From a checkpoint of a small transformer trained on Wikipedia: RMSNorm before each block, capped logits.
Each number is 500 + 50 x the weight over the matrix's rms, rounded and kept within 0 to 999. Layers, rows and columns count from 0. Numbers have three digits each.

# v: layer 5 attention value, 256x256, rms 0.115, rows 72-91, columns 64-127
# o: layer 5 attention output (transposed), 256x256, rms 0.229, rows 72-91, columns 64-127
v72:491506657452459452434450384460531553501512563483494526495461584538434493564546492520516540523437474592510566378490508539542538499602550444528536487410458505473439505536478493556565544490503411
o72:512484579513457447502421551456459425526614477480540608508456599461433431442564550490476458545445459555435444574446574486450476549494476461541513450553538567449552418516527518608464445461527446
v73:473462499464600497484489543576547470467443486456476551501471445510552541504510478410484534527540506515559518548481391468570472468487438505458556480445531461512527531504503446463480456437498571
o73:498547564511588566506541466523520455398467512595540428445492547542477498463505516420517517538458445469510466494546539484514502592459561468549525546500424473434510533526528454482523497526483531
v74:479540497486539437466532524489477499468541537446492531467476431504471589519480551549470506556527553520539433503531451408500460477463402536532517553524473452577530472465524514414448481516431556
o74:592494500525549470418562535455507529494490526383547510506603564449516457460501510496501453484558484538465440510393437413556495451499522499547482489451504458558564574482486497442445488520559633
v75:483417537519543458492438518507437596458475420545472450560475629420534421532566466547511415523541483537503514498480449571429489532472448563504539481450435525535496472478565548483530545502519457
o75:486519414450542569505496501464565446511509484550403457511458479461490453560474552537499500473447558447529451526524563436452519538515509594492545522505452519489564496478525641503490446506514522
v76:529514479448642592439449564499479492466571460555515575474407501502493459503497529448534452502508516521497526489435552431505466502460572503456508640436464509433433410358476465419543456536512491
o76:519490428492550531539491526453518543529483414487515458552456518544491437526496479519490511548539601511426573454460518443490508494524596565497538480490532500437484493476553517441533479488472506
v77:449449567502470470575471564495497522501572553454443515531497571539588497486587486497526472489484433560498433508489516538420421461499528546529514467481425499475560337558464425490490500567588435
o77:525460475530558529533505537449490458437518552506444527610574520428543509514558380476448534459568525460479489468453525455472424448493399510503522468486527514503481447524501605571522454491574451
v78:550488460451473455510519446502516487547559525459408541593526554479422463409489480535428385498436539512481489520563415546547537476506511442476514557480583467516535529457536539476512484570508491
o78:529473524509568430582511525501427444494527495499478569484511457496441499481577509596512626508494491482521513545492565510441587488558445561444498445591570481458548457457539458465526578525550483
v79:609577478556479577504577557517493519491501580409441545503530503531527424440537462292483451535478407471454516448573529507464444545508528504508549556474461497508498468518560349449471472482440510
o79:518490473568550475504472481384488419476504439516463404516519515504527417435527544371561483529617416490528534457595540528481486462463498464518524496524520539567469554417526517558529486506566560
v80:508575550489517478473474528485459553598474549457516524400521429432470479439470453494494482465547529517441500509456495474482491523491563481582510488428517435428474524503391538490456529534465468
o80:545496481611465522450467491435526481488528476509555486490484492520463498567422528479528443476515524576480465501459541499465540455566506479552494531486517541483597563604526420373492490543575469
v81:608592554488484526480533531522590527522518562485488488461539474525446504486494471464496497551544602509467533562553479459416432486507487497622496447457508514445498468442535465449405560489529527
o81:564496446463538527510441483521481492542447527521523478487540566577542402445525507462460509467531517505438529460558545460503462505548483511468515504579559528503558487510499528536547493451542480
v82:446498438578523538491541573489576509514576440583415535418525549483467493500560428570471554457498507463465613555425506464468438550504516538537479482471501512497508526457504543566584442617523579
o82:505468545482525459500447585524485494517451494556475580476406431500437523476469525556460610551504499431552541467469509534459491564560476507534382462552500525476560467546563546473435506550490407
v83:404474546528478514417614505473457554496498435422506416435513505556493470504413488456484541512526507512505528532537448546652397537449573422345466495484425542440478466509534439491553511548500521
o83:575515568563488543545489387469519480443483516430618431465479512596403440455483514478561458558465397426540482514469512477485474553523522433551480478473513473489496514524547415517445566529525439
v84:528571479504430454491563447607526514570454476483544451448536493512515553502507526543505508562554412468535569498550507522474451546523504500482467509545533452527494488520518429447580585535485467
o84:550489561558488441465526462489506465473498527438522478485481604528486482522563500547579470512504508495502484447529554595501480511519365532600516567518421533489452486496535426473502489442497514
v85:505485529491468487482497492531433506469522503448465480469559514520463446487493512495653522529458506481524485444468446570520551530524516497458440493448477490485434565506518455475473542618421568
o85:507530507455509474566494481501500518480594573502406527540528509456503542522439473491577489534452446453495575551446497547503543483543479446513649519528489480523471468538507461465537519471532519
v86:487492547518467471533462503519429556577435535563486534557521528465540604495448612515420475501468535506509452510486548568447535569494639475567500588529582486490450462654589455499528491489485507
o86:528556515371551513571528544471451478471550638471502504486545566453462521517485472530433419463479484543481451551444558508468484534504524533417476532509581480609526423426451538465512456564543528
v87:535644503437494641502560556454546476489485509492507484501462538435536447511467506530513491549467494472450544530608525405496572517450510440472467526482581493439526606506443411521445452467427501
o87:518539492509526520493443491492532561499498553521497531505421507453492490532504554475423478425450527511513501431456471557469490510453488462407425531579459583529531530617528441521459505503520527
v88:589463586539572474539450593524580537518457507512575506477465504637529435512465478535484512517449483514534577456538548475493489622508481490537468461510559528507510541480501478476475520493548479
o88:454501530455481483483490474526488450512518585517528523482420569489509490487559470521476612458488439457552475493478508534490470549490429545435494422548499500516495529511467441531372469493532445
v89:474497388520500541503522488588495470478525489507475490534514472460482614500468457526461450565498454414470548474575499469546587540494566535510550516458480496525440472425499567519425493461394536
o89:530450552571467498547429497522505445476569504499496509489472465536534524581544553512460523625502560388512576467460455569524519459440481493535515508567486479468536431523392382487497444470560515
v90:616558450456561570572507469486481524513547524537464537508437544497554557419472490463333541580509496410562477572557490498434545537513517472483425534527502575436519525500547526521574562505433577
o90:484425508517462480470486467470471515507553576458465513440440508438457520529524543517449500533583445441556513471566509492396545475508487504525422535494458518485482344467512473477473495479462481
v91:491484494446507553527419604483480509566521553494526553342531486486503521476525531502431512515609441575530403519500527604546464487533492499462502532530598604543573490544542525446536466448499510
o91:495507508595465499585569528506494537503552454485544502427476517530617556411497519501481490551539455507558447493523539584550460478511522511504523595469561568501576459546458479569587483508461515